{"num_hidden_layers": 14, "hidden_size": 192, "num_attention_heads": 6, "num_key_value_heads": 1, "head_dim": 32, "intermediate_size": 512, "vocab_size": 1531, "hidden_act": "geglu", "norm": "rmsnorm", "norm_place": "pre", "norm_eps": 1e-06, "positions": "rope", "rope_theta": 10000.0, "rope_fraction": 1.0, "qk_norm": false, "attn_scale": 0.177, "bias": "none", "tie_word_embeddings": false, "parallel_block": false, "init": "uniform", "init_std_qkv": 0.04, "init_std_o": 0.0496, "init_std_up": 0.0572, "init_std_down": 0.0572, "optimizer": "soap_variant", "learning_rate": 0.00614, "weight_decay": 0.0, "lr_head": 0.00719, "max_grad_norm": 0.5, "warmup_steps": 200, "schedule": "wsd", "decay_fraction": 1.0, "decay_shape": "linear", "final_lr_fraction": 0.0, "batch_tokens": 32768, "max_seq_len": 1024, "doc_mask": true, "train_tokens": 153500000, "max_steps": 4685, "dataset": "wikipedia_en"}
Each number is 128 + 32 x the weight over its row's rms, rounded and kept within 0 to 255. Layers, rows and columns count from 0. Numbers have three digits each. The size before them is the row's rms in percent of the matrix's.

# layer 4 MLP gate, 512x192, rms 0.059, rows 91-139, columns 0-95
098:174146159101124159153229103141127134188124100188121148107143119201136091124109131115111119079100158136098169114109159169120140113201153108083141175095123151127141134138167124098155077154133153141165117203168123120179119149147092117161049150106119127177111129160083122126100141145067136124
103:089109070109091145053197140111131184081130148087127065138145137143152110131137158113160151144131175117138131171114216104151213112086137046101121106111172129135149127164131159123147127148134101156116146177115124102086089124131146159177101093164154086098123151123138171098098081105055076144
088:158131146097104147114114070133099105128114112127132102100114202102174135221149135117152125154150141141125164139094120116162176064144128150089125119070162148189145140123103116167109163112132150118145119109106088113139098138114123101139163109158096140048141184152153131037106078118146084110
094:155176036130185083112144129142123142100128160160182122167169079146124085089123119189122129125124126077150086135107131176062126123112160129090087157116105127141172123096108153090129150143074112106146077071132187094153100182161134120101183182126135120130191119132137158138123142099127116183
098:150122123130154115127138152139091116149139111161112187128097100125138104088124142114117097116103105143136138097200120146109114147151167138131166110142098144065105189100155157128129161075093121093135137129154111176102157075151138147106169126125149101137120199118078162136179138141133140162
100:110129156112125115120144151127142114160192165147130152191104143113121131151136128132182124143095153095132131067136152144103101164150170164096146132097067180112099129155127145119109120118045150097110155103126162105100076057069120069158179122131111090088106126140144118145146156078066163159
104:114107116084144138145105139136078174117083156093085132110134123140034135158096178131117145143154122099172138098126100084148150081153123143117145105114122088193154138187147075126123193092180134071120125048110127132140191167086108150143204139140181119165108142087168176071118141098126166089
095:082068117111113136088111115117135190131097101150155076123139078124123131098127202130148132156192155144124103106067146148199122175179080137113123124136078123098096115142134153103163098104109040160130142173145126108158133133180128139090119126092165102133108154199146070108131097142160185126
104:081122112125103085121153141108112067168136149119167106159043084106104177105163035134060118081131181141153162145139106161147125193148158169151153116070158081124107132182097097128121082164037122182127126130118124143132097167142117158168125161088157206085059131136104121146145166112104091098
111:103096216167069131105133151126114152137128118140102099186092123163102132139143089084105122089139144132156117128124150146141119158103123153097126131132097138159157132129160140154151158132121151125118158129153092084207224111122150151124163126140179160142096096097136149053118141107130124137
099:104180095129067185075144148156116089161131173151119122146172148056188142153141121109162167103115121168140104125127079104173180129089157080171131121173095199105175145189140169126129157127131128123071166111154097083087060163118133098177150168124081061152157133169112138087137147125133129182
096:121075156111136141177161162122160154156170077112152160139112105108111105168133159186080129132138107095112097128098138106118104118198200121098135137140111152164072112167098128143166144129118196113141158087177153129158144074123118130184159132139058115142157213096123079146100129094108152216
096:138140109193108096108104123145137136141172093155155136112140065138182085110137184110140083103119179161163149121124096123154136103116155159161148145168147124113127179183140105131119181169152112141133048093094074179131137181139160151116138165105090138115129176117156076131146091186123132147
105:115159185154119086113100130147110196087137142088090109142165089183172124165111137174165092127165220116139120114092175165149087123140131185150124147202151099161119152099128091157085124139106130118086139091152141073114142103155155160097163122160146150130118080104147077108152132087139135136
098:147114117102134170138057118123163113167138110105140187140081154133109127137105162123097129092150121146110075099161125154101094070135140159164184108187119119111119204108180191132133174051116113138145137134126097159100073098110096117094106161125170127136114113096079132123147140090097141169
115:171063147098091090123140152145158136132173121092152120169200108133167078140084150115121178138124184081124159119115184208114085148138124137145198113139123146101091158133086169088172073105096159125116143114152121128120108174071092121164067130134134170123132160119121083168084084121115146107
091:069101121119119135122153078117086117099129102129161088137156133117082149095168162063077080118098120162109097140115106143114106179071112142143118142141107106161125130102147144154139152080133124163128125147119108162114135088094148122181158103096132173125152145111038114071125087133180118106
098:090134118141135128092123171112101103137154107134052124144109117103069166110108125156089088124138074108097097069081148141152077140089093059105114138113175121124085126090132180163143153145122078159149126100147162071109174124145213158217121164137119101095094135140113072074155125173122091137
098:171165074119136052160129141103154128105082179163085133100146154142113073148155139130113151108099138154177160143116148108129125138112169149106087091137114126141120112159113114198124131154160184129060113150124097117100133215146124067099139155176067170096148121137097125126108117140141145087
103:137087112155170129182109107090182141106112101116145077187069088130167158147148121166145133168113118157105154177119079139161137154152086099151171101127106154130131134127144137085125135111081096111129155153102157133087100122174118113135135063164106143187150171048117112179159113111132100122
112:107113079147063143129157050060192112160075110144153220104154111116123089130145124151144209111163174177118027185116179111100118150155123094145187164107151132148119133095188166225135072152145119137141119119159116133125133163185152076160140146154152129106125116129138100127089123103142120121
102:108142120103082160129118111108131135157151133125109147120134143111166066123081135127153121168057123152150145121109110105168122145123125142069128131119111206158195156137126134144136121105183121126103054089176096124055084146158134073166105104185104120146125141048123071063069154163084186143
087:160149085129114116082083161109164107134096095117124157096130167129102123096196126139203122064114124152084158095140122134110095129137198077101150111111150141115144148148124117126113097120167144152126060197093141064095171137187108102140073134103089100101069079105119094096110158155140100143
096:186117119083113142147125112142097163117064150121153124168103170156122132114101112088096131122148158149151128176125141101126102084155138136228062100168038120149175172160157097132136195069142202146153104145116151132199111099113129149105182136152176067078110154143079233125107178162158117135
096:075156052103101108142109156084076094100142125133089146075097122140164125075144150136152064104139075124190121106162119161137180108074157082204119062134172151070120139128129155107145158107146094100123173095151176174094133155112119115120111093132143172123134130112101088150095134122186077096
093:151134142166123092082200108122097116116162094188136184109128175138143107121194171102184095120086094091139146118184148127136058073153105171142167141137083074123107091156160165156144114098103151166170133159131152170158152109188113132112120193139181202114080145138103162117105099091197123137
096:076130090036124167164128135200108154112156118145131135072086093048105119088124165104197077101145193143134140129126117136103106109139134112163140042092152174120118145143121115086143092171106095161103153148120088121103158077127106114121217126126137066138145137125156099129102128133177106142
100:083174135149180124123133110082152141137120118105124156127114121212181140172174113112141102076173133157116170082132074166166142172137122165127097154149108135095156141122153148154082080137139155142101120145153131165150085091183188146147111107049098125076135154144094091087136148182153198079
108:124098108106145186139083094131134155134166168092106138142112113085096141160123154097080157145092148104118159107101129064147200142163111140108093182084136125098102167149140091157142125147104109089176115107193130148126114148166159202101116168115135141211116153124163062133122157108167191173
087:173135105146119117140158111110124136105109116160139123151177201138197057120192142087127147086127105141147176133158146126137138156136161189069121115163143168187155147143167167142171105175182167092144130100126129093120171131110122117111137089124188158119179161088117112123110084098077121110
087:133128150129131103129144193062095140090099178129094099152097115144138175161169179176092119141115144080139108123095119117086137195162180098163167139091142123079098177133095100076147173127145144110155105101122176165114087152162125142114112130140125200046056140101083149130140184071112140130
095:146120151148080118125072176143106120128152128119144107125121154157068148118174149162195131121139164109089151126201165101101130172083157100050154102103052141076100089102125119111104137134135161158148127078133166078125092113119152131121111114206093064182123131117065100122133179104135135074
098:155096096185168124104092075140115131169141196112079151122109135119147078159149099031122146066119090144084150172122107107150179084062129133127110111135096123140126137174095106083141165137124146100156130106142175159097142100138175181146157153147191083161142123093154127081125149118145097130
094:070148113194131162085140100145143145133204157143170084115102093080094148091173151086119118157096172123098128155151088183087176094119146093171104114099147078099159097120139137108128158172101141156171140130073154132125172131121145113110094173130135165201189178140166074157104081114136116085
101:094131098126136109139143158152146105101133098117200093092155077226120134091165133155140088114129141120147148137132138060113150177130069063096136137131107149139106120147128151138127123139117066106164102155189110139077094150158144153117159115115183152181124144061131127127129110092083109157
099:128121122153177094137145099126176097118146126113133145155067145120172086136163085086069152106147100140107159068175143143102200144161143160045164170076128158134112093125112150136108112121166162184093106126144111120090153107143101128140111153119106108159113155198148130112162089111168170177
091:147085091114207117130104102153124092138202109116143103149114106136138155078137205152081104065121141183142119124107128109111091145186090128133076154165101152102106108164115181108072071129139127119058220093157107102146176083174112168152193129116133138166162096090113102141106135142208127107
101:114094122093097114140161126125124138186203103144173171170140154126156143097106147131131151135139088168141125089128036137181144148131127167078119127136113139142153104147106093116094138066145141083148085144157113196111061192118087140173102054127121172174126139154136133211097093117121169139
106:147173126154184153151176106152144168167139190172171080104101203174118159111139185102144077099100134204159156137147118188183134113157066107160063092153089130107148161126154127132118094145193149195108112174132127116183093108150112171133146122162119141180124103127164122198117101098114145114
107:152130128090151134107137120143158173161158147121142090094140141114080158101170125163138114068153167173115125116136113155091075102115228110102158150165174153061108084074109146081153139090100153138147137125132133154140083073122133090116068123165124190103053146111117180131165144115186124173
103:106140095196169107106115202136136169124170118091189120095122093118080184111189138089095106109129126096110116105119066110162126098122061040166124152143117121177100187090181180127159110111143150150141016159139125135153089146183148185140127094124149167099084147121108147113149146143178115119
097:100113121112116125097098105148073117151116125117138103131147165197159183136146144150149152125135163134203150206144162130118165150086100102149138156117140169116129128112135149109129142098142091138182127155156125119109149105132165106136155097168076104182144171150143130107181063117136172111
100:112130128125078121109091097150113140165115103112126166145135146143181156126114143142145105114167114130142151121132109092114144188123161148151131088091174102137165121108119205136132117083130173134096127185136102136123080191139115055157130144128134091153132112062184135149132158129149122202
092:124152160134137136094163143180114083156147115160086215118115109094133083087148080125090176130149157132172115076092125135066182149086107070131060081176109164131098176166091135155081098201125134112110138131130128174146148130157111083171104175153128143187111145076085157191119097131149098087
089:110110170128124164158150155126207128089088165109118124159151138072107136069163105142171134059103118079104117148174113071121182156093115142103153129145098098174132167124161107129147108159049159118151090114157133108122127110122104174099106084110098126136092156113093182141090098100148146158
090:149148108128122167076119105101050117152107074127181161093142181147092133131099183080143106107133151162085129109143158115112142165109129096124145159192105219121108152132163216079135128083131124143097110117123121129135106103116163125134145161035091112127108133172071085114131111124105118131
102:063136078133123146116098159160171179129146163100130157087106170128121095105098120071125125071133117153142214076132134106135137149137016127124117134107182163125074097055144117099188086095167136130113144096125158184139114078104155162150085115144145175128141080160117072093105097191117176074
094:138148132155111104093112124153161158138154059118129152116058138106175099075115148128154106112159091057134031095135101137130089122136170092129098092161099137112123136145112119122112074166103122173132113101123113123135129103112089130083207142121164167131125177118107126143151125058100143066
093:114148210001120093159092120139118153065160131065050112128148146110095082103141117087130090145081140151129141154105115098116074167134173104072160139105087102153176115163099098143144118096137155103150127111142148120103165136143175146090150161143143095084173155142137142174149130142097139156
# layer 4 MLP up, 512x192, rms 0.0552, rows 91-138, columns 0-95
094:127093139154092127139132100136133101068138069178056164177115137112106154142099158185148138127090163082134125119088117111098134141086091108104128079127156123074064088095125139198115143120142172162089166124079145117099133101091138141107176088134098086079138114131092140123150169120099109117
099:185113141117143133155101090130159155188155132154170125135092078089135110189057146076106097193148175121179132081105088143139167100177081171092128162137167115171113115159107101142126141128128110098158129105136110123175166115097134098123083088083136118134176084119177131148138151136112115089
095:167181143099118177131163101148060105053132116126144147114155112129152165073129113130133111180156141161159096089114138067148077151083132112164138134104160129058105103107077123044087106159153141127036125127145175145129138149174117114123061151115136117175067055176159112186165137098153143129
096:065162115155116052112146173130093132137166160162170116103154118190120157090142134091152145166084089062122114200125139127167105175125137138135148143123175124073153123188133103102094137131070119124131148099085166121104138113063072078096078171127079113162112088195076148143166131103127105158
098:180192148097134104094150153134142154088129116136117142063111192074067091164060118167102133114154135154133119126105153160146084134159135127135144098156174169136167174173201145156145182110136124171154106038208171133143149196057113148101129153167082124134127114093167098138146132125099186149
106:176120123148146125148099123128120169097065107203130164149140129171114167063137129079102140156138177094113096103154087106106102145124094027100105159151092097132118151113135095116071115186150138120084125110172128130114085085143057095119148092111132091149115159099123107104175095075142140083
103:089118117149077134163100116158075117128140150121130114155184114152154106106129077131144151132160172147098179094186141076095197109072137121089103127097153148155113148146155127096156125187132157084091101136110095110166141032096079127134110067132092115151116134035109150164145120099124153108
104:153215144122168138148093119139122117140104129101094133144152127114162114130134111095150135122103082078152116214163098165093147141088147106174135134142131146141140067172131058154111130132132195119103094071125119173066105107084160107148105144147097122154154078100129133129137119089119077139
110:085154102121127117183164098133136122117102129179153087109157131110163135144119117199127107120164074112155113135134123140161143111094114135176158094132128085100149151045209172148153082124174085159099121117155147112101149121110153149153142181102136082138082093146168165089097165173123170149
114:153108119124100150133094129096161137128073108156158121135140134117152129116128139090116165123187108154064148158123144137120167156159102105113190088154109139151169082108107089130124134110172116110152162093156121108123198099091119120094115132130112197183108120061103146137102111152140164054
091:200122151112124162163157124093192162096090114151120151039130138139128144107117092168173099175096117143145102144109128083095137171128113148115136086099145113167136161169101162130139219085138137164138155137138129178094153092125138102173167066128070113168112128089126179184094117121094135096
101:152119117204131132101177066118121080086139134139095062146052137103171191101107154143125103155162125189166103116140169095130116114127111170094128161155123121147125113168126148145126131138123138127114151174109123144116107144144154164088203118142110136158112081061179149113156113146122146185
099:168200143169107103084154100121112155147111120165075103165184104098156129121170155100167164136148135172153107119118132109146120196165180143112139137116160168116096142113122085155103121111136215099119131095097128080089169220133160087148169134119133132112132175041103115163149142110128122115
112:135172180134131153156115198126156072106129132159109093051113159188167153127114067128133135099133152158107132114146115090161181129103092119121138201095097133123100166078136082149142141109161092152104114100184137092089088153163186144141137108128129145097096142142115119090128165077153141141
100:116154079131177169158168108155168117156122078150152113131075139184174121118162177104161130170138101099122111105121078109111153163143160121119106147150122064114176086152103130149147137167101122136114114069070167105145151098114113147161124147118172164094142165148198085124108185126165104116
108:101038129194104101126140136111124092141145127156137101104108130121164110154137068107161088155139147073109110117140105108148092047138156168143132162115140139124153117154139070143180140122151104111229119121117126109132095152193125093110185138058102147069113074165142151167073083129175108123
096:169148158119156143124122166079108162121122164108167114080108116174193139131116109118053116129143116127163152140177142136157106060148129114097100116143136181109100214154082064111142165147173158123118169095175171093151066111119169151058102188093095126112138174123131117133013137127134143210
097:163208111116161100133126081124150020157155088066127116104099093154053134085147141120128137152112101161104095121103063132149176139112075083077138122108137109142115071131153170136098156128099110124064068083116142116139148133121141158101073160118146150122143153111132145105121177127115111119
095:115128117081062174141122104181078120124123121081076137114158255114158151115158111147086113118107132143113075196116118153128056117123161164113093092130161121065131093154104113133117152192118079110098106166149152108160110142127103105071130164108222097096129140134154174109098078109150124162
106:133118073099137104124103126107096117177145132177135116218112184142125172155178118081139179101173140117128089172121075194118094170144113124172118078156139135144103116161141164118134163089127141175101120088096096101088178141155179179162089158085168091173093158137097130101169138112149103131
112:118097151121114153160153140137122096130105100112088132139165136123100086173091204132070084105136134168153095151140166144151065119112108130110113125158093158128164089203087099109161123137110131057125144164110109098118160082070169134144137177164147137082156111120131118160133033162087104049
098:125092107093113147081156132156097126044158198108141144084126160112122154140113132111089140102120111088146164181061186106163118118131085066159077130102112140080130141105151109129104114078141185133108107109170074132125179115086141154151152105172132097178149129089088126059129131143130158115
089:118144126141128205095142098079172190128160118116153134160135117090098123073125129110069156106168091144124111140132170111190144175159163084143166177136145081117113166149136102157118116163139110017147184119141135163103093131136161160152137169121057095197181152102178128136134138109164154117
097:149184154158111082143129095158158156144163109076111130121174180186080186124122093076112134154145063108149141130126159145092193121091109107172110157077106156098154153121085123072092120186121131140153116118110177125199109109164143173159094124143147147154066086203116085169114131157122092095
095:130128142150173081065154102060121113079148123109097082141084165077141161146121151152124189114119150127128140137157160185200179110122090144160137105116144105156177123148185135118193154147139157136088118117081121131121070158078071096135104101141075123087081196088121121072157168135089174090
099:133142138134077107086104141138124070167170163133079047124162111174127152086107155196170154139077118143126115108161126141140165204122069117107107082179138124078133079128095140098100113128112152103175111065129134141177110127086131133148136131210092129141127134205137145117125133170083104111
105:115058106100086157123099134155136144110141137144152104117123075091138085122081119117123105139116110084165150123134103110170113101128107150101147111118102117152157147177174098157150118119149099137106174102130128028081168117121203132152127127092142078133100098139085094165098108091169124098
094:065112152116097142158107167128101118177118143132102106091090107153115155126038176179185145142114142114102168101084153130070147064159107155163127118156122102134103142114132103082114145123129097119116101127146132115111144121083105093151147117130170145162100130131157118160162146138126068163
104:152141125129132102110089127121112110139141086183158090138102114118111091127097097116113128149147113215082107141163108120141081117124127123136135127129163134212117032117096142101083110100064130150106132172171179134092152116100147078128083096095084144098140131101065161135164073139149135132
090:144187196133131108076131065167108110138184151097185071191121082095173158090095081103129110107111148119151146141172123145119127141121083069080066178130153103116164145193159115138152116131169095112149085116124155089132153164104098116127170116127119139158112154181138168092106107144212110111
091:088147104135130144141163118176167131169191101098148158101161112092114043123122099143132091117083098134173125133136059134085132111108126117097192124090134152213117116099213099154146139106177122162080120124066120151180159132135127114115142119104106061124153123166133112121103119155146140132
096:162119163163123178112123114133153181108096106140083121104140139159067091195112119122141132132129102108146102091132142121127111083191143124096134147102146137153145088164141135101116132103079062077122140195122092104118131135079097095152118098065155168109114104161102137153138114132173121177
102:106128099161144099105149130172174172150127159163140069126107101086143145156129119159115135135179157108162154094143196153163141135097229078155131088128107123144111101171099141175168161133121127109102164126117095096149109142099113122101081171175075098125129181138101097172127134120059130070
099:173175160075153092084129175162174146173091117142148136106169150144141114134149098143125167119107077137152179106198182144156122100168156145096119123140099134135096152162162145136097116081166124171087130127224093097079137119114127152104156127112100123133180153130106149106142205125088101089
104:101164141083141151134174114065105133124180114099119109064127109161110179124142076119087148089070163098111181152112165122097072177140124117171130080128087076117123121104121137157165137155076074165097079095170109156133051106125090162171151166127173146224120158115132165154093128142162104147
096:114158155119159109098134137130108116130178142118137063168075115132141133140074151167155113168119112091132158143098185111117134142166144102167166178184168085111174083102096165118110134226082115117169137140093139055151166135101119122092103100087154099167133122160090143111165122106172158101
102:125161125110136126146189114169136167121120164143101120134113169100163156162132058064148151171141172214065099104067170120096140094123108151107145122154118183143120129125104127156133059115121140155181137142110172184110158132127101047154109113156118160172144107163155128114099093157174156149
113:140099146119135152100142149108090120128114143132159063119147112153151137183174152196097128124112178117109148128154123106153101199130065080110183069097174194058127110117121136186102106134096117095120167126135183072118138092160123112095109116175113119121166088146117098097163112147100115145
102:131107119182075071135133097141190139150110123166166172123102154183138175110157161129128111119113122115160086127139121088121183167171104114137146093126142082181049145099157106143129120132177127124130120116204106141151170096140121147186160109111136114174144161068164068115156101127092111146
097:102097199131192093103127092190089126081100102094121082105079122115137114144131127172111138101127172155121095153127087089140098102095137133099092127113123140095083036149091137111129176144086100171128174077136112130111156065134149133161115198103109106110204208174130090115133099168184133132
102:083134052081105128072162157091120157107102167157168187130111110143121104082093117149162174059145128145163164114165088133095173109152161149170077207155082156130167113152139115139106107082118130112103152100147110104096106176171104101123085101124167088135083090063077136152174092164107141108
100:192129122125083131140197178112119094107114130192147130127098114138077080167086093110123119104131196124155126113168101086112183173152091122126145155121127108133137127122166115131155120153094100099125145140093145117169115168127162103150154145131121135108094071159127156154169149152175137149
103:147177114119094135032130078127144159053138089140118100116114111115093110189136115128120100134096128132159105118108141124137135110085127099126097140147116122173105123153105139126071185100113074134187077068180165183146168137160161199142096114111125153095115114114125151194133177111156170146
095:140112148166102131165117130085150123119108136115146152099123206120115100067156185088170120154101140102194126121137102069164135125181113197171107131130116073096143119157150072114129105166156098174133162138149135091177099189094147138095146102081128093080097126126150093170142121127104149177
095:114095161152122125093122170092199158106146130040150108158216165038129104089126121156152148072067102137102093147188110122094128148102162167099141155080112173111120157102071109164143105145099163071153063098131132078087067110110114122119152105127079075136095154138069078086089156122103149132
093:109175110136140142125092179101138082112164161157135064097088133108083108131093134100136083146124189150101120076141112148119114184122136093115116140126150127111186050074181141133062146195166161114126143120121147155068120050140162095156126145096089114141100158160115123132170146084192111144
100:118146133121102151087159146120118146142153197128150066112126148135147208137084146125153180151068182045099125122100103115123075142141153080130080121112098114115133118091158081177122173119110187118157140143140101183062080181170118096126172148153078184141083102116157126096142115134105110130
106:143190108111135156070102099117177152100150081207100107107081149104129178135117171189169125158129141192067090124120086146116122152145170091094102124090080126074134139123128114106110140097100132139144111146119154096146082118099120118138112150113070129107146202148083130108154106150123107103
# layer 4 MLP down (transposed), 512x192, rms 0.0572, rows 91-138, columns 0-95
097:077135133065133114107165149119135121194153124146138088146134105167164179137127178107090188156148107197109142114092136143129153118118117123158128182065099175122110119124103147101155100144126135136117139163089187207136119090115126146116072123093167134175130126130187157189144110157210131161
098:156071096113122140174164093123117055156144142184118126145108112160117104081107096110167091172139133149104168082119127115096070131109115164109153053133186112078102155119111062145165089214099147112085166146139151143158176142090173073156095119150106133142116083095180114094160114166159104129
096:080078125176150121199144124148080160106116127132124116147208137140147129131140079178137126127140194153106098150121127145074141129095137119103148142144121087108098138091125128146126167141178197188086134085111132113174114166113118139130109114126110118144138130132084103088199192161100141158
094:093147180088087127124155115103199145142091109104183099083117142115122090127117149114148123129141087110035164092090140207098126137163037181077111132143093155071072159099139124117134089160110126136058129115083189145166148091152085153107108095095141154123092114115129103193142095132114115139
100:139134093186119135154139173162116094148168103123109122162157118091164138153142059151118113129216111068103112166115110126144127116118178118088126090204142104152166141191116189145158093128140162067127164127131127191178137177120100098181117120178143112108114101111175141154139141142117198092
100:128132144175083141165118206127189126146120060131140127151134104095171104123102104138192143165165093144156180162102115100149114158112166201170138107080117125152156064102107136115114136089140125111185124126075131154143163123133107136090197107152126140114123203147153118143119082162088130139
101:098164122150126114155073138132188131109159136160105160151087115136157145133119165184138187144109118099050145156067071171120157191103093147193145122143086130118116117137167098157101163080149106130086119171149082139109129112173163090098132114206135173149185121160111142155115149128108172120
106:146107113097105117072083090146164164126112102128091156117180192158112143157133151106117112115190155151157098111127099174165124186095125137139092123157150117069114073161160140162168140141114169068089131141182135094065166097131119096043096171099109183136091171132165071134142150117181142152
104:089097150117066065137132107139115124148124112161132126089129085147088173178175134150110143168171080154110103148179109182116154055102114100114162063095119139100116133105205148142190105165068158074119109081144181190117147103127117113163112132122135108120143085174123123179161126134137111118
103:129123162106106104174104089106129082164145129077099117147098178092164121150044072101170093074211111150134156164150152105149133078178177127131160113162126090141161086122120102155151145115096128054204086115093038152170173126095084108131104109136161138154142137088105081126130164141137153139
105:171111135114201058126178072135106138159119164173153126077086136113143105177133095100094180138083073155092093119109138097159096171130107138111143174119093116209143159125117134160147126057190096099107086146132111154163155097130142111087118151187113122154106123101082124150146153145119122159
094:124093091118129135149048137163167148071104111117114156119130119136149096137144116125081112098141158097136097084123083090120142149147131154124132121096187148138119184091086120123105085204114080153106136131156125080101116151122150126102091093067088182098164136176208127134093132166165153058
098:166144128128113110146152072116145125131122091105130136197139188159087116144112148159144145099142177084120148166079144183074112072157133133130097129153097125044144094129116109139116119088137046104167096180057128079076152158096108131113115159138085131130127171084167107111124110157117140103
097:120067086189137159061190133159107130150121102093089127088110086124118128150143110100150113207104113184141133095119128131090093183079103122147143137101111111185129070164128158128123092091157101180138139107174167165082108213150106144087139145117141080195132141111163115099152119066147136088
103:099176155100153072072143057098119130160083198159178133109138160082188164106155100150128159112127099196156105120075185095070084111156147111062124126134111152134103103149134119161209162185125102123124076152146111137123117110084102082146063057138117155133175119128072098101118108092085087099
099:147152100103129106135179163194165160124148141123127153162176139174132099082101155168140100069130146137090203144125116075105145096132088150118185124124145134092143124164144161156059131186100152137112173134093151143116107106114151113130160132203084128089100191143161142150151078121117121153
103:178106120133142082121102143093209180077152174171098140161189163098118143058144127091063160192113130160107169103184134093166078146146092126094083160116167099166173182116123141153084135139182142147071150124093111165145132093112155137104107154076114162114160131136116120084125052155093153168
101:114146142148139182102080144112111104149105123105124120063117110157125074073195158138117153171083135121140075107162102158168096123125084102097131144087096150078136078150138093070092094122174126070144139130120151158136111170166071121086120140077129118122115148196133122104130099119157134086
102:163126140071119110093071183099176116124127216114145132147143135132118188158143159192152174090167099132125151171131065126105154132131109141133126101130174117141123141178083114146061131147152074134160161128103139161189184133063116144097136128103142146088123147084081119188166104151118130198
096:129131177087126129101135118115093116077185107072147115126189111059171144103082094119115094106112142147131088055110194122159168122116124117150102130086138174134147174164062072160106134198160177136120105150180111140182082099181113138075156125134100143109084109134168140176044066138113144147
103:150166139180176172116128187138091142072111106112210155113111072155064122129150153089118067108135104142103083081115189149074174164095124107116160180149125138154157113064086077099091141131094172140143045119165145151091169136106116125081147110146120114143132118111144130087127095133115087069
095:145128126124099085142105081101118148142148118155098120131163118077164103127091146110148152135077117169197115103168130116144134155077134153113103105055082159186140102087141165144084119168129123090102085084162161164081072115113171082132091065052119100135192144120069171102138109115109128153
097:104166118184092150115142115163132156085126088147119120113115122117177071092080054112084116128146178164140099079166168105157103170130121063130125126162154153150177121112115112094099083093158121072114117166130145065108139116147128115140135191124128120131100179098120101120182109122147133154
097:146148041088122156088123107151143166141149126099149103155139103108147114085094091142100058186119170176158173113089187125109177145071173120152159093115116145112134165175079139132104142120141124150108087143138099129090105162104073125103194088071067083093085166098171169129145183129182093119
101:149171108069109157174134146119123117090134118116153147127086160192118111133131165099106144140095155103104161189104148148159124075120143143156139129108084203175118159108126120155170155091093141178136054101118124118150123163114131159135136186144058186202161160145184121105062088102094133123
101:092132160093068135148118095138160102126091121082115089200178126160129150106140128168104116151111172106099139121122148150107117103135186111120106120099135168065115081147126174135049109100136145166118078129111189177140147132113163122104125110154138168004127105112132121125087074131130122087
107:138116159095138151101150087101154115147131164150153142142142115170097132100156150112144075178105170135117188148158087055139117099145120163158100088110071111151088162055098104113123094142055178171104162096118161130118174090140116145141100140142172124109042089139157119134142145152069095152
102:073125116130191125121167063149165165130120126152116137072105146223083129107098116081142184126139110144075164100170099136169152148117144150105092150144119132140159121180119112113142115159167090132203142186137183173109130118122136139218105107111145189153143122140101160150166141190141147127
109:101114190140093099096161149134089164116117171124099101123158153107085088049106137104123085109132170208161139192132155081101145104088159126125169136066182116136145084079132167097139166121123114101172128138124114126104128180110166172133121123114095177115176153118078125142153108109128096154
092:132135190046114135164131144077073165104115132123109185122131155115126181138095155148085176133091136165101170116124150148131141188137119066126207108150160132166142144107099162114157116061176147053136184171113133124120149140080151128131167147134040134120128168140161138155082161135197114168
095:149145177099133169114147074104159151161146126175095117128143103164113154078107105122081106183195168114145080111108149149131109144089102156113087169093129144138149104074092096146131111078101137070141176114072169071105112105108121205150088185087115136182196152100171121145141143126118093143
098:162110157174196161136123110138132054097162097114092137096071103137108117115156144159092169083125093122141159121135217179127143207160177089132184090138107153152152190170155103120137158099146127074095155148138179123126144176145128133117139094163142143109114129082110175161113092092126088122
094:054089092135110159104149116147121102108104061101144201140065194104083141113152168149170095141093111120166167117194113121120107123111140104104186147102131117128132174157114111088106132086148117113110159147096104160088120097150142133126145143130141154228072160108109172113072131171147140156
104:124168171160142152154172144160119116107155089127104118138088144171111158100135097139067100176106106100120154138141116212184155160143138152145086101128121144159151181143100161134106142075103136134165155165136145119140095105152098143074169118084213097171124106169136189205109127163149113113
099:157135150044127143144112099085137191136123156120129131123074124080171158171200200172131155110091105141136100136056059101121110110108107176163099121163124145131147077140165146098156139113134112176126121109098167091168072130115188134183142162197136145113172148156081142077108163126121189098
097:061114108112122092130064122117129134065110107102147203141156138151075140036152130163151122111140126133147109085162146079121122153132054132129153178162143087182141195125142101142161155080133128148194154108084172152181113125188126138072077169112144145115081094056131086185089083115157075057
099:114107143134105136092082155090133139129141173114150130160185086103126122104132116102148129086123181128100135142128074094133111187145137119150113142123144065147142082083114112109059100176162140117102146087169143122180134146075171121169071102144146135087122128085081155107129079127084200112
100:123140096152134072179151137103162092120110094157160195197091110167134150146116070087140067126135093107109079110133116124056135090148176150142083178112082122057120122161093137134144149110146161129183090065127144076068140128141124121145094114136149128151152150131045150129100171117151156165
102:195100077090148116148129093122119134102164126091127125120131135123158130127138134138103192121084172088070102112131140110129151188125152132124145080105186130197150170141092103119147172060078095081121155047113074118126137144154111066086105155196086124118132073113081163187137124121134121118
103:103162148146095199114136128103073120062151132103093165147111113083137130131127179148150075090127102175122186101110170141140092106148140134149181174151121084209144172176099139113169144092134155148087041112130099108180167087147175131153168120206142175108107115100125090106135159104134066108
101:156114104121119116129165114127091125139100132093132114128159124135225095112121128148073137125136101147117154141139076153164170127183172161113148052133144093123086145142149069167135077109118147113085152100173132122088125092104101086127099118126077116155152124096212100150107146145160091155
110:122121107119077094160131098142134067111121115192096040105102115155108165099105085082135123135097159127177153130123077055107123157143109122125127138146147144098130194122108106171164145104083110138168210170121076118158089132107205116140134124117115083128096180132121167148146106125137084073
107:139154158096166130090139123152078111083092116169088121112104132120118140117079143120074121132103143157125122168109124160120128128177171115095137126133164132122169110179081075176129165150099164138121083114166117112119113134150103141078193149145178140144199107102134168062110132104116136152
103:095100119137133133178146139108118156092102151156108159110107089131205099130151133124089143106124110141078134172107164140086175145114130112073140138176086098133139134161119146108146186140122118126084070063130116139157071140123115139118124098141102191094114127158140124200138169179145138111
094:205099096129137129155092145136091076107168112170158144093089097135150157108161089117142136116146117141193044158089043140168171163128096135151165168176204126155124134160118128144152104065173138134054149129077134149132100167122081115155118113127163080126138103135108158105198120160126133134
099:117130139103110108109108175150126095140147040089141144130122083105119153085147127143163153176122087194112188120173155152103147109126064093112103073128101087131100152115119132135115146091151088072097098134121118145133079114118133154143201081130127121135101119123122080081176131120159163221
099:173119129117121133121139148087126137121086124137135184171091154141093093101128135133172101084141149158142163110079131125135195117168156091175121124175128124064145035120139110128073119109151100167169132105149153097168111104143105120100116162096170112160105183135130145088175123109105104158
102:167132114164104047167115079164160131116136117172141117129149170124079134118150173124148185125176071165138126094100133123184104078125093130172095096128119157125119129136182108114143103181119148121191057137079094112139055101151091153163119159128107121107166115083112117130165124136125139119